Weights of a small transformer language model.
Size: 13 layers, width 192, 3 heads of 64.
Training: a variant of Adam for these matrices, 7935 steps.
Each number is 128 + 32 x the weight over its row's rms, rounded and kept within 0 to 255. Layers, rows and columns count from 0. The size above them is the row's rms in percent of the matrix's.

# layer 9 attention value, 192x192, rms 0.116, rows 155-163, columns 0-191
size [121 118 111 105 110 103  96  95 117]
[[149 103  70 116 176 129 144 134 188 119  61 160 146 175 102 121 103 136 141 157 144 119 114 128  68 180 114 153  76 121 168 105  84 116 175 104  87 135 148 130 116 122 122  81 118 133 166 125  54  93  90  65 164 147 174 161  82 119 193 108 207 137 126 105  75 181 154 117 167 118 134  83  39 139 107 139  84 151 180  69 131 139 102 111 106 130  57 121 145 105 151  97  47 101 110  88  97 146 104 120 178 167 121 147  95  96 150 110  91 126 109 131 103  86 129 111 129  78 169 137 141 148 124 122 135 120 140  80  85 131  83 191 154 127 110 100 115 153 167  91  91 145 113 145  90 130  92 131 173 177 152 145 155 108 135 198 107 137 123 102 142  90 161  85 136 145 116 114 121 115 144 154 110  83 177 108 101 148 106 127 166 145  82 132 161 152 113 156  99 160 134 172]
 [132  99  98 112 124 160 143 165 167  66  53 129  56  80 136  85 180 104  99 115  78 104 107 172  81 172 135 181  70 114  92 141 103 143 110 126 100 139 145  39 169 152 172  93 129 155 104 119 113  80 108 123 127 126 107 144  69 108  98 133 192 123  62  71 130 211 156 100 166 143  91 120 150 149 124 169 120  84 149  95 157 136  99 143  96 137 165 151 129 132 133  89  88  94 138 179 106 101 126  97 162 164 158 133 109 100 121  47 123 128 160 136 159 138 173  87 116 109 151 108 133 125 145  84 176 128 145 123 155  77  90  98 159 146 112 126 122 123 161  86 112 170 100 189 139 147  75 200 127 121 131 116 118 116 134 115 128 107 106  95 110 117 197 130 118 144 127 139 174 161  70 116  90 113 111 131  98 190 105 130  86 151 116 136 149 151 197 124 114 123 140 162]
 [107 127 101 141 153 136 153 143 157 149 109  48 122  75 150 119 137 106  81 154 121  80 144 154 115 100  83 149 103  95 121 126 103 116 162  63  83 125 135  63  99 158 105  92  95 111 109  80 135 124 123 127  89 144 145 203 150 152 174 122 122 147  55 106  87 145 168 100 127 137 115  85 133 120 101  98  62 121 154  54 139  79 109 182 130 132  91 112 154 128 157 103  61 110 102 150 111 135 158 233 162 105 132 133 137 120 182  54 112 138 137 137 135 149 144 124 156 133 121 120  63 122 116 134 167 121 107  85 171 114  77 171 131 138  93 125 118 143 192  90 136 153 117 173 129 158  60 140 145 165 137 161 139 153 204 129 130  94  93  59  97  91 185 128 168 163 200 102 141 110 107 140 101 106  96 134  96 159 143 126 152 125  88 161 128 162 142 114  99 140 166 136]
 [134 165 132 168 137 148 109  39  94  83  96 150 129 112 191 131 110 124  99 146 118 161 177 231 163 111 138  87  84 123 120 104 101  94 164  77 155 155 115  98 157 145 145 106 128  71 127  86  78 166 139 139 121 209 117 135 155 171 134 154  94 138  98 153 147  98 187  81 140 131 161 100 156 139 120 167  92 105 108 141 124  96  74 122 122  71  89 113 103 136 147 139 163 130 106 141 130 139 160 156 130  83  89 108 152 110 152  40 127  92 130 135 141 137 113 118 116 113 148  91 139 149 130 106 150 171 129  73 160 131 109 190  84 105 117  92 195 146 184 141 186 150 121 114 144 180  79 119 187  96  82 105 157 103 167 118 157 118  80 111 173  73 187 103 131 125 119 135 144 135 101 110 100 112 108 140 122  97 176 113 112  90 162 160 101 198 139  74 143 116 157 150]
 [151 169  84 120  77 147  93 154 202 100 101 123 110 208  92 169  89 117 148 159 149 172 109 114 131 170  90 182 132 146 156 163 103 103 119  70 108 122 115 130 125 113 105  98 115 136 166 121  70 116 120 105 175 136 150 168 117 133 143 142 180 143 140  91  72 135 158 143 111 108 140 117  67 151 127 110  98 170 146  78 140 132 135 109 133 119 103 143 126  72 158 121 102 108 110  69 108 106  83 134 190  93 116 100 112 110 171 168  87  92 121  97 117  96 153 138 155 125 130 125 210 129 104 110 177 132 166  80 123 126 158 163  86  56 106 136  98  91 161 111 114 156 121  51 102  88 166 172 145 170 106 143  92 162 106 153 172 178 164  81 154  62 114  95 160 127 171 110 133 172 109 128  69 155 182 141 101 141  92  66 161 196 120  96 101 133 114 136 125 144  96 106]
 [106 134  94 124 120 114 168 156 151 173 158 191 128 162 102  92 121  89 172 160  86 113 138  50  69 151 119 175  91 108 186 103 105 127 125 113 136 179 105 156 150 118 137 182 131  62  81 164  89 174 114 114 186  89 132 154  89  99 195 113 170  98 134 130 130 116 143 163 137 108 136 145 128 156  91  90 127 135 168 156 117 138 167 128 112 148 105 112 128  97 137 133  96 126 166 102 171 171  65 130 158 122  51 150  86 137  56  83  76 116  81 146 131  85 127 124 153  74 116 167 191 106 165 100 127 127 162 136  96 101 127 149 125 124 127 166 113  69 115 143  79 132 142 181  79 168 108 102  78 188 165 170 122 102 125 141  93 119 121 130 124 133  65 122 169 174 125 114 129 162 152 130 112 170  87 119 143 135  71 161 134 114  90 110 143  96 133 148 200  93 122 184]
 [150 165 121 211 175 154 128 123 180  43 149 131 113 153 156 131 115 126 147 160 108 165 146 148 127  85  90 123  92 117  98  87 133  94 104 143 235 176 156 126 131 118 139 135 148 118  92 159 149  90 163 148 104 151 125  66 147 142 153 155 154 148 126 149 124  93 115  74  94 108 156  78 139 105 122 148 140 113 109 174  71 110 107  94 167 117 171 160  83 100 106 207 194 147 149  93 130 121 102  87 141  82 124 105 134 130 126  91 154 135 172 107 137 106 108 159  90  98 100 128 242 157 152 114 221 142 120 106  85 146 108 166 137  97 100  67 158 135 136  68 147  94 145 170 148 167 110 120 143 158 140 103 121 161 151  79 131 180  98 141 111 110  78 111 116 167 145  99 159 110 109 145 123 136 101 116 121  65 178  89  99 129 106 113 140 129 171  99 130 111 155 137]
 [ 94 116 117 159 143 169 171 120  98 123 170  89  89 144 173  96 166 167 157 139 119 143 103 101 147  97 125 143 164 182 115 150 138 159 157 142 126 159 143 167 167 143 143 199 183 134 133 155  62 154 137 116 197 134 138 163 132  94 159 117 120  75 109 138 182 100  81 158 139 112 122 177 151  99 151 142 107 135 110 147 143 173 100 119 155 135  77  87 155 142 106 143  94  97 174 110 153 125 100  71 134 140  84 125  87 125  71 165 164  76 174 140 139  96 158  99 143  83 141 180  78 122 157 129 155 149  74 140 114  95  92 109 150  88 134 100 180 149  63 193 108  42 144 128  92 104 103 135  97 167 105 133 172 178  55 116 101 155 140 162 151 147  97 168 152 109 121 136 148 155 133  90 201 133 115  91 151 137 163 107 109  84 165 128 102 141  62 172 185 132 143 143]
 [174 142 134 101 127  98 159 183  90 140 146 168 144 142 137 154 163 131 157  95 125 158 104  59 106 149 128 155 178 106 130 117 120 109 111 151 152 132 163 151  93 147 135 128 160 125 105  97  43 156 163  77 150 110 166 120 145 148 124 128  87 124 190 117 121 103 137 137 143 122 162 156  75 112  69  81  77 176 122 160 100 161 139  91  65 167 103 118 167  95 155 183 119  74 125  90 115 114 150 120 129 159  90  94 145 123  58 207 106 144 104 106  92 110 110 115 140 115 170 121 103 131 119 125  85  99 116 111 109 185 114 138 152 147 186 110  94 130 114 171  72 119 114 104 127 111 138  83  76 126 124  61 103 126 146 117  93  91  95 139 136 111  28 152 149  59  87  79 119 126 173 138 136 141 113  91 171 146 113  94 103  98 125 116 105  29 113 177 171  99  88 107]]
# layer 9 attention output (transposed), 192x192, rms 0.0908, rows 155-162, columns 0-191
size [105  93  99  97  97  95  88  76]
[[110 118 181 139 172 118  89 172 174 153 159 127 121 157 101 124 137 153 101 119 128 113 153 165 141 139 125 148  85 150  73 170 123  94  46 140 143 149 120 117 143 108 133  91 140 180  86 129 129  93 153 156 120 118 129 138  59 170 175  97 150 159 154 117 158 125  78 160 157 102  86 125 194 103 142 173 183 115  98 118 100 159 122 181 192 184  89 114 138  99 106 133 137 153 108 139 166 146 166 130 161 104 210  83 115 146 126 120 131  72 128  97  62 126  80 157 123 121 156 116 136 120 134 120  84 193 111 143 136 212 198 173 137 105 110  85 143 105 136 123 111 109 121  75 158 139 128 148 151 171 190  85 182  90 116 123 139  93 118 196 119 178 107 115 164 140 171 157 169 118 139 172 132 129 133 143 187 201  91 101 121 136 142 116 114 130  90 164 174 167 154 119]
 [176  94 107 110 128 132  83 167 120 104  96 153 158 149 128 147 171 128  99 108 126 107 127  86 163 138 123 187 123 113 102 125  95 152  94 147 105 140  88 130 137 107 162 142 149 129 118  65 126 131 138  73 187 124 134 123 106  95 122 101 162 162 189 138 100 171 108 186 143  91 134 130 120  87 152 146 111 109 113  90 129  92 126 149 115 176 131 122 124 150 135 101 111  83 137 154 153 145 148 103 105  67 144  89 102 108  65  85 124 110 105  64 100  90 176 130 133  91  49 137 156 140 255 167 139 133 118 172  75 170 122  97 136 144 132 152 222  86 106 170 171 131 183 163 119 135 108 127 138 147 112 135 121  95 111 155 131 165 115 134 173 188 172 136 186 121 138 163 150  88 124  93 157  88  96 109 197 166 106 109  96 158 153 137 139 100  86 105 110 174 152 156]
 [149 169 140 158 144 145 131 119 129 157  93 151  74 163 176 134 165 181 114 133 105 147 145 109 149  32 111 116 115 137  51 135  94 113  94  93 117 149 116 155 128 151 155 160 118 152  98  63 158 105 159 109 163 131 144 170 177  93 127 211 151 136  54 139 171 148 144 143  94 104 182 179 179  91 128 107 145 150 137  70 107 108 134 104  72 111 144 147 160 135  93  90 160 138 162 118 118 133 145 140 145 111 161 148  62 137 139 134 132 104 126 118  95 145 121 111 156 107 135 185 143 157 134 144  62 148 132 144 159 160 112 136  45 170 164 158 111 151 171 115 137 155 182 169 138 149 156 140 178 157 128 171 126 150 136 169 119 151  78 143 165 157 123 181 145 120 127  31 113  86 122 157 105 126  91 175 133 133 152 131 125 170 128 105  77  55 148 162 187 143 183 132]
 [ 97 215 149 241 147 175 188 114 171 135 115 120 129 185 153 141 179 133  47 145 161 154 148 152 138  21 111 137 128 135  81 119 157 120 100 107  97 142 144 136 122 126 147 133 107 127 116 156 118  97 162 105 165 185  97 152 158  76 151 160 133  94  94 184 135 114 149 134 192  86 153  86  80 126 107  85  57 143 127 130 105 122 137  69  74  93 183 101 152 173 114 117 126 139 121  96 103 131  85  68 182 135 118 136 135 135 138 101 117 150 119  77  96 113 130 133 156 177 169 146 132 158  82  68 130 167 106  89 126 135 110 118 105 112  74 150 152 125 170 119 127 119 129 131 155 159 165 135 149 125 135 108 113 182 155 147 127  61 127 138 125 116  73 134 129  94 107  71 111 102 173 183  99 134 124 161 118  97 133 141 159 195 149 141 152 130 108  97 105 140 107 128]
 [127 159 172  81 122 147  83 170 166  84 132 142 185 182 105  74 137  99 137 102 137 181 119 139  72 141 171 126 116 149 111 175 114 109 105 108 110 141 134 128 147  78 118  93 104 142 163 147 105 103 187 134 133 158 118  90  78 113 181  94 139  91 162 146 126  75  39 133 133  72 125 121 145 115  94 132 164 116 126 153  97 194  79 138 192 146  75  82 124  94 103 105  87 156  97 109 185 149 174 141 139 144 195  88 113 120 154 108  79 121  69 109 112 201  94 144  81 140  84 117 156 124 100  95 123 136 192 187  96 180 141 108 153  72 117  85  79  98 109 171 142 122 114  65 127 145 146 148 108 129 157 172 152 118 106 130 148 111 120 173 154 150 105  73 135 150 155 146 109 132 153 168 164 128 129 116 157 136 147 107  73 119 171  74 128 143 115 139 135 180 122  88]
 [ 89 159 107  98 101 102 214 105 128 132 172 177 139 140 145  65 146 154 179  89 141 152  88  94 151 104 107 149 129 146 157 163  96 167 140 156 191 155 151 115 167  83  97 140 150 138 117 111  83  43 135 148 135 155 107 105  87 176 139 133 115 135  96 131 151 139  58 149 183  80  83 112 165  94 131 151 208 141 130 144  84  90  99 123  96 117 160 182 160 178  79 185 153 143 130 164 145  98 116 188 133 174 120  96 113 162  94 113 114 139 130 151  97 131 127 131  70  83 107  87 150  91 154 181 129  79 136  94 135 138 104 113 164 138 111 142 110 139 114 181 112 162 164  58 151  88  89 118  90 131 153 107 188 149 149 189  83 139 123 130  80 151 163  97 168  75  91 140 123 161  79 150 116  91 137 116 142 101  78 133 120  96  95 134 147 107 101 136 122 115  82 133]
 [145 155 106 162  92 122 165 102 150  72 132  99 158 118  69 188 168  88 119 124 170  98 193 134 167 157 110 118 145 172 157  74 103 164 104 134 142 146 196 153 135  50 136 122 101 129 105 135  99  86 138 138 114 182  85 160 149  94 144 124 106 141  89 152 146 118  92 138 153 115 100 103 104 158 117 108 100 120  81 134  93 102 135 140 156 165 143 114 167 142 100 124 148 115 107 170 108 142 149  84 178  75 119 162 119 104 138  91  57 127 131 137 126 107 150 142 111 153 119 144 131 101 136  70 100 122  98 142 100  96 114 101 182  63 103  89 208 177 123 104 122 137 138  59 116 136 139  92  83 133 133 164 142  96 142 102 143 111 241 120  71 140 127  50 113 152 146 161 124 124 163 152  91 146 146 128 110 118  80 135 111 136  94 134 102 215 119 128  32 130 133  94]
 [ 31  94 112  61 131 123 114 164 107 164 171 148 160  81 111 144  91 133 118  91 108 177  98  37 125  83 112  93 100 147 167 124 146 148 136 136 144 183 112  87 128 124 155  87 164  74 208 117 115 100 122 118  88  90 113 152 128 123 101 133  95 125 123  99 127 134 137  95 133 157 153 128 164  95 153 177 104  96 141 120 167  89  91 148  98  90  96 142 147 140 182 131  72 153 181  78 138  90 131 151  81 129 112 146  82  93 137 130 138  84 176 138 115 118 121 157  83  78 176 157  75 110 193 134  93 118 175 100 169 117 132  99 103 111 128 115 102 144  92 192 122  88 139 166 147 126 111 127 106 116 149  93  48 136 131 189 116  87  86 109 143 128 110 159  77 137 146 122  97 158 108 136 175 140 107 115 182 118 130 132 151 111 188 145  83  95 173 148 167 109  70  91]]